Weights of a small GPT-style language model, trained from scratch on English Wikipedia: vocabulary 7618, 15.1M parameters.
Each number is 500 + 25 x the weight over its row's rms, rounded and kept within 0 to 999. Layers, rows and columns count from 0. Numbers have three digits each. The size before them is the row's rms in percent of the matrix's.

# layer 4 MLP gate, 640x320, rms 0.0794, rows 100-199, columns 256-319
103:519525515451503484474507489486531497480470457480465523477521503512491552477502454479499560500464481512482481475508505518498510493509518482514443475525488507491519486514424505510472529517496491
099:499510503477502492480531535518530471506472490505488501527523441493525487487511515497498457549530485495479493497509501497501561470481488521489503465516545476511477512501562532483440523508508426
106:483536501520532510480457495477521501459485506495505475519473516469506486498544497515479463531487455453516511503433515478461572548524503516526487525508522500460518499484564526459475511526529515
101:451466492523468494521505470524533499504503506485524517469492499505484498510504476529521453573484478477485472498500553513482484457476478476515507482491524503489483553506526468524485499502466520
097:471496472510510530485502502539510463508502502503476515508516508480498537510470494440524470464497488502465461460558505475481530488500500510492520454434547529514505546544488551504501513533510489
088:492496479527476493505519536486515517514469516481527458499472483517504512487528484475480480493511497491511530464474484491506503479485543489508521567493507526473489542491495512494500495503474485
106:508545535545481513490485495500465526470456515481473477480448512460526473488531503480521521514500508475498491493486510466512472503502476521490518524530496485472467480518497524458485494483509482
101:533484513481463451486501499455490498478486497488486473511496537506508493489485512530524517504541458528487510473541530510498475502497501523507560494489476500518501511468507453536517496503492469
104:476466504506516515529499512538513452519461463555534483472499494479484511447513508499508492499529504440483457498457507489521488535482488502498496523429483511513478506489477480530537526473505534
102:467528464533498500459447524513497536493489491513503502542491529495562532524494491499442538520540489480519478511473458504523546524525518532531503524474536484519472510508510500481480507580501473
096:517479481502487518524489470532481489513535505460522525503504460482472503475475500489522500507482551502524484494537491466519506479494515489473504489464517515538513474511544502533449493524469518
105:516481503486497478489535565488496541499535519524476493475518518506507495489501482509486545539542475491473491519513494459534454520471453502529500457469487455487492500537526518557524473550494539
101:451525539517536493482493461499533580451528488466475507564487484479475501516523512471509496500489487503532488550532520527490513493472471490477499477535513493497526438496482537447440539500499476
093:474513471542524512484469519468494511484506493507544502555508536542507477469524502534507539488472539488534534479503519457485464505515508537476491496512442528500491523541466519526504498500465518
098:514491514533500493446471487524497509518518464515515469539534494522526518523547493520498548418504496513462476492482504552452521519464493489466519442495508487546466430536527560489493486507531499
092:497497557504491487513524555502507511467494462517483523521522496478501489505508467477509504495513506465525447513564531489544496486483530506475530427512477501493438492497529518520503491455486497
105:451489508500495487496488503492547491510494527500516509488498550506517541494511468476507517488506478480531458485485490435511530501479479483512502503507527497490499516496476513532533486479512530
091:554518504524496492497525506521483498553516491477512552523551501506502472547473493501479484497532503497451504508531492471496511518522451485523489515486454441510468501489496509526550509483506541
103:498506514475541535561446487451532479525510488477501486519470512485480447475526513492479521464488500478505541498508486522518496541499527481466516530471541465510499490495507491482480494450494556
100:509495517514506466549488490523476474496510477499533503505558547532551494476495459540502449505551483504489481499487474535521508540515483510518486448491526482522520487464549483583544521482492485
107:495459519474507498527479510502514493520518483464494533504524499495497514448509479502508472471521503491483489490514500489553501487525493495458491488515528497566501463504472532488500474470448512
096:491563505504466474501484504474547475495446518498504503511476458528541518523470524466462503482496477507508483506524501507476491515467502498526483522502483524516495505535514538487471559495518515
098:505501478554523502546470483495499555505511514470499476507465466487496497469495433496462476512485476531495474469459455472546498487514445467480478547502568486520504508448528478491482467493556463
108:498525492522491472473477549480546578512524514511502498504500465504493475510519509532490507502491478497495523494485488530549507472506536465510487491501491472471479527510498494489502483508488520
101:518564498469476496475460508517502476472481466532520560502540523510487485544506495491465541485510473534502488530516488516510494511542509497486502490500507477523525526512490527545527525503504515
097:486488473459497519527512508517517518479511488511509493488493507509485517535498495501484454575537493490478498449549475461532495487524466516481486547503493451509530493544466532487496475523490491
108:455520488557494532493568448501512512510512510522486483544536479506500456496483480449511484499487462534524498502499504507560528527541491534496573492543492487540492503468512469546483461457507495
097:560509502509546531535570492467532545529521515529452484478506482460527524505485506482502495492526470487514490466533470538517523500486541501496509500488468510523548487494506506497473510487493509
096:483513472498494515474515464509502502530470504504484468487502507485501513517490537502491470490491493500487483491510519537451498475496526518493484517502513456484538465521486531549529492544513547
102:507490455526494481506490544492493501573470445465496537528475502489526517465515524518480523495486487467505462500496501528516456477508487518476473487528514500519453509501498529491512503468482500
098:472496506505484488499487541516469459497514492505477539500519468473467489480486496506499521473522432481464454450464495499467517511493514484491460553515522488540490521474512535495499472511470472
101:487446515459461532484493482489490509516504498489537512512497499494503479465522518474493530449486456490526476481508546508504511483460532554521530519523442481472491520494504515505525524545476512
095:485464498538534529505504482532520459503504492511539492525532465516501496510516494501511513502505504506515483524503470552508477530482488452481521509525475512536533497479541481529517484494528484
100:497510511504495502468516481497474509446543525491509505475494513488514511491514486485506471485532443487453478468513562521504516486494499529544538499514514483441509487471489491454511538511495496
101:560502500534527491482504497529502503497432508476506532450462474467514491487500503491494534518488501499475492493495481475497544488508523513527466491524497479488534472484518503523510513524576507
096:570526512506508523509496519441494521474511478526515493453495542483448488500548492529488513509523530494509480464500494468497506523477502506451496496446518506453509526512486514514521517523490504
095:510498526573506494531491477505468491498487503538498524470545477499471495525468488511468491528538516507522520476486486529520541523485539512440550511472493461502510484484506494450513505480473495
102:520547518503464517491437499488450501475501505503493516511514495540520509525495507479416503469478450487491538521512541497507492536494527580519522454513500485479507492493508530557526493451492523
098:445507520516495521530499507511508510482480494527542475484509539495483507467505475543462508468509473493525489518516540467448501460572478478526502492522534528485493520465515496532522486486505478
100:495509524530508502541546474515498540473530511517527499454466473489576456458518517536455499507510489478497460483473492458527472508483482518494514503520510483488509500485505491490508480517474470
108:504504515533500490505488465472503501505523498513565476549502520520492459486480468528501524471508489562488470502467522496513475541510550528496500482539476497506526483544501500515518524517499532
104:524477499495509489514488523506549426528489527505494475551549452453510515456500516504471502519480493522498468508490494493486512444454487525485493518489516488499507517478492509533503505521531494
123:466490512490486510473490496498471490509529498516546495550507516530488467531511518531499457478511517505493525516497453473523521505471505488534501464493540501501521547473508519521496466476520520
096:521508496517460483502513481478506507503426487464530502534450498489499501490482484497511516529500476509473481495515510504470469464508488497534522519538537469490465496494461469490490549488527520
101:512514515525535495496475524489508521527526499503571528511518523560490494502520500470495492490520499525473436534480485501555462506471500488495517479496510494543533526539484516509434451455534530
102:459526468481507535541480473454551493482519520469465489482478462520500512467463489508470524464515470514489473463509460497498493476481496464487508515494517504508539525572474496485505504518492544
094:530527494496515525570529511492523473524473503441507534555472477479503519472500500501502445460541505535501488526489489459503480533477476489500479454511485533481463507507517517469492516538486465
094:500491514508504494512485458462482543458474499518518465505486503469483494512477414500497522493504504454495481504518505447519539505487512500455489482532493470466470520517497438512543518475502499
102:480515527476476465482492509474488476484526507481503528513525514465513464514479488536505475508461483464508454547486476513543505543519541493482521523498523507469521452491473532500515528504520462
102:495496461517466540487496437563511515492460502475528474468479542542497492504488505523476513505507494534465440518480509504499480525449479474480486528505476467493497522545494534508493486486459476
094:487476467536502499497480483482550478502504494480521449530500506539485481532484465496512489510510504494550487500498490492480493489526547446430494525470550525467503465479501494514485572512529450
092:467515456528478492501501496476545479521494508473503526517502513491490491516524552507489503517498539523478489474533517526501498491497514493473538540479487550502495522522526504522502544507488502
101:526503508482498505473504505481511466481527553495499530562513466491490514455520500506524515533459471522500531509461523492460506514498533504491459504480516480501545528490513517529504484503504425
095:493559523503515542490520517532514471517492477469477481489504517487503523458484497525540493479496447539515495487522526493504481500506532483494531474496514525487520537490461518535474518575547467
093:490482502541467510483541499522511486493529499494504564464493508481496527500473488522519516512464537502480499475524492489529498463529559511472503501491501487507485491491454490543529509502517503
095:500513507509531529458519492528473526467487460486493497488520528540513490516473487514487494498494511473500525508446520498503492525487542474533515507502498502470536514521508497535503445493480522
100:479500528481516485482512471482496547492522493471508495517475486530521493521486470471506558485541515503528525478463490466489520544476542470488517486492535520507522538486552533508483503468523485
098:498527523485457474526539490502508511483507517500488496516518450507500485470510472484468466506471460495480490475515507479471517512503529544487485513494527508478551513501516491491484466498487499
092:522511500519466515527548486468508470480509452503520484511521527515498480492528471489520524512490441547488556473509505491538478498521498494488468469539496471487482501497556488522531524498477475
100:466476497503517513492494490511510504521470473481497468554459486473486521492512482510468491513502477482524503502481470502484490490501471471552513485501513486539465523575452543500498530459483506
101:506480482485474476481485485534528495482530515493509491489529470512449506473489487501523486531547505467500512491513444467516472447522464529479482527495500480532507486486510483506508539516486499
106:515465470488540475464499496468505515494523526518537501505494505490488488526521487534498504498522535503483476533509501497536485526471493531450496545469504489498499504488482540515527450488547476
100:522501459476587452495531504503529476517505524469520472486473483516456499492486481502450509476495505501517518440530487504474503491494490496480460503483498511506490546468474580530508549502478485
103:518490490483478504544487455508510511491505484510504536463503498499483497473475506468532498474499487528476501499500505501458484523504463523486512483493494492521489544473484549473451543496495507
092:498485519532547511535499483489517497473481539520516487484456513502508489511511486498470505540522488470497491541524538520565509507534573505523489439511483489499503521501506530521506482550485473
111:475500454511507493549465477508510481511491559511531490500518520512530500524479481479481560505479456477485523527504448512540541538502549482472507518516490489475498499447497513544492522481544517
100:508462555470518505482505488513507484497498489498519520503495519512547533503496483482495507536491529526459526474438477494519459498525516527520500467509490475517475516448493511465528432496527519
100:512530512526484490503488521486490460459485497502482512501467483495494469480469439540504522457476498496493455533478529469473473475539486524456522529500490488532517496502476504484485524513474449
111:448495495495522483467526524491471458521482485508522518475487507477540543489481488449488487534470464527499522525450505485515485506502527471519498467509525519455486474488530524485504436561504483
113:502451504518498510419501533547472473483471552483518479534463449519492489507512449472540486508520505452519473509499448500516517461517494464512487528486521442508490513505472520509506516483459467
096:501475552470490455517455475501519521497505474497527540542477495464541488487515516513495471504505495497483459495470499464461479535530501506477500452516534498533511484502534505549514460498541466
102:512492512496491506495505466522487533521519474498535513495513478513493471517498500493479509507510511505475478493518486487539485528495451558489517482517512465518523504452532462512502474491484498
097:522487492539503480533531497575495535508449477469498506508519500520488525513546498504515506494498528496512525458501480483507544530497517509460505484504528475540476454529531504529521475495463527
101:490498484489487482459469509470549523441500518513528474479480545486550478482520446501513487525484520423523514477552519494470517465510507536502490528512484474467466507462537486492538472477456466
106:521481508532515505521521491500504520497501497475474509520484539528506508501528486494492557529516443494488481564486509510529496478519499509492527523519565536507489463508493547526499480480486483
093:509510509514512479461498458512506449536511486493489495456552454469481506536468455499490559485498527506514491499499519481491464464498503516467490480515495486468487488545444493509475509531511523
102:488520543490510521467511526511482540536474537459497456473515502489495501549551474503471487522486504508491491495531503559502442531504456507487520505515533513517458481496501470489473498510499511
092:546517476547459499507531509493511520502474469520523505486490504473528482463486490495480504484473497496512526512460469538473499497512475528510476515555486494496473540519502515495517507506475524
095:465500500539471489513473469525537521521521507488500457536513511487513481443466481506505476511490483495493525521498534488452507486479517508530530515471513478485494501505512530483491516521513471
097:512498539526464477469516422482527509530523491468479496475488497467538478471507465442536505472529546505530494510494496505507515527507499489487499466487482485486519507512477533469449486475509494
113:452523511515540508468514468480510519504509472485486507485517511506483540489537506520507478532506494541495514435495484482498464526514502507514490479510544460527525517538529505499491530468496536
103:490509490479479470541530518515525528472476489486540523496533459497543448447481488473537468543485494489489428472449527510496516531509488535513503471509474520506468463466512478485528480512457487
099:467506518485508520504433495528527531520466520519528527485494504470518478486516503527453488490544499509499509544517494492515509510555520515499500495480530472496517455516483511494480513498496502
101:475536477478496508438536522491488506477508527478476472506510524510508520518580504515471525513505465527496500466510496495492482463493479494501503490547504498462528475502518532548480503488497472
101:533510510531525493559495469526446505506482504478535532488479522521437493473459464536527515489490528551465520521488515471504493518542490484524517506450516488536547475558505479537513505525543457
096:456517507564520523453494515479483515511501515511501523494506478519498514461517511529485446513520499485523517535498505531542490479545513494522486493467531506499494551485470437488504452493490499
099:489512517526515485508530440494518492512501513493477515487450509508518494500515498527498475491508540535462460490505482495511483513516494499495442483518533527488486510498479480461508483441479481
098:493531530529473562452524506513516481503451466493503497502463505485488478486536510534524496496488478481467510479501525482463507498541495543517526536453505523523535530487560553552456469536523459
100:507541496513516468515497541483535495495500496469491475526494520510499475520468464529522520523475461511490526526505506476516472458441490499502489520482491502476481511500528576524484470553501505
099:467524540488518484462463496520503499487484464489482550499478505496506484514513480481506546525481493453502474525474495502497493548450517528494487500504494521474442494496495477551503513452506452
108:508463494507473487459516516492499508480543497482509527458527505522506529524547467466485474500486449512519516493459503512544453506483514492457510537536532434531498471520471485528574484491498447
098:523505474524491530451486495498528524543507535475461473512499499517490458508541510468513511517513498513465478511516481511494519479521531447491481459507520484518499513497504465495552511502448464
097:482549464455513496504527473491455521481495460483488501525501538474496484514522476501510539519530495512449501528504471520448519499496478478489526535526503509451479471505533517550489498482466465
107:504494505484485465486481467483502486484490488495522501518506526514521503469521486459489476462512469468517532530495496463490522545527491548476502558496514518520535538477509525509487525500481556
104:463530460478514481453516511487534489507496516517511525495514461469479529501496492491481479477468487561527485449452533497509450477505522507461507520533483477501492435483512498531504529538522466
104:497486463508440486478468519472503536456496457507499450513484499484486459525484463485539525485494480500478564501511515472496492488541521497523545484483505429480507506487525495520469506494487488
093:517515483535489514502503519474480506486498481478546491490494471528503481482513505464508530470465483534482514472496501492520506497471529563494498489528497515542472544503496503504537515527503461
092:483508491494483462502477469492525484486498486507517481441487489485502479490520488480486507551517497496489473532507474523527496538466505466535535531494508472515517511523491502479501539511479502
097:450502498484456483481492518476482514495484502496497478465527520521453536530516518542496497483522484461503445500505517496494498471514516544513493502509499468468511481478492514452474501502496519
098:501532479507494508492498526490470499490503492511515478507506487463497494482472457472524496480490494497451518418462508508531521571510520505499500515459534489417506553525532519469541515509494503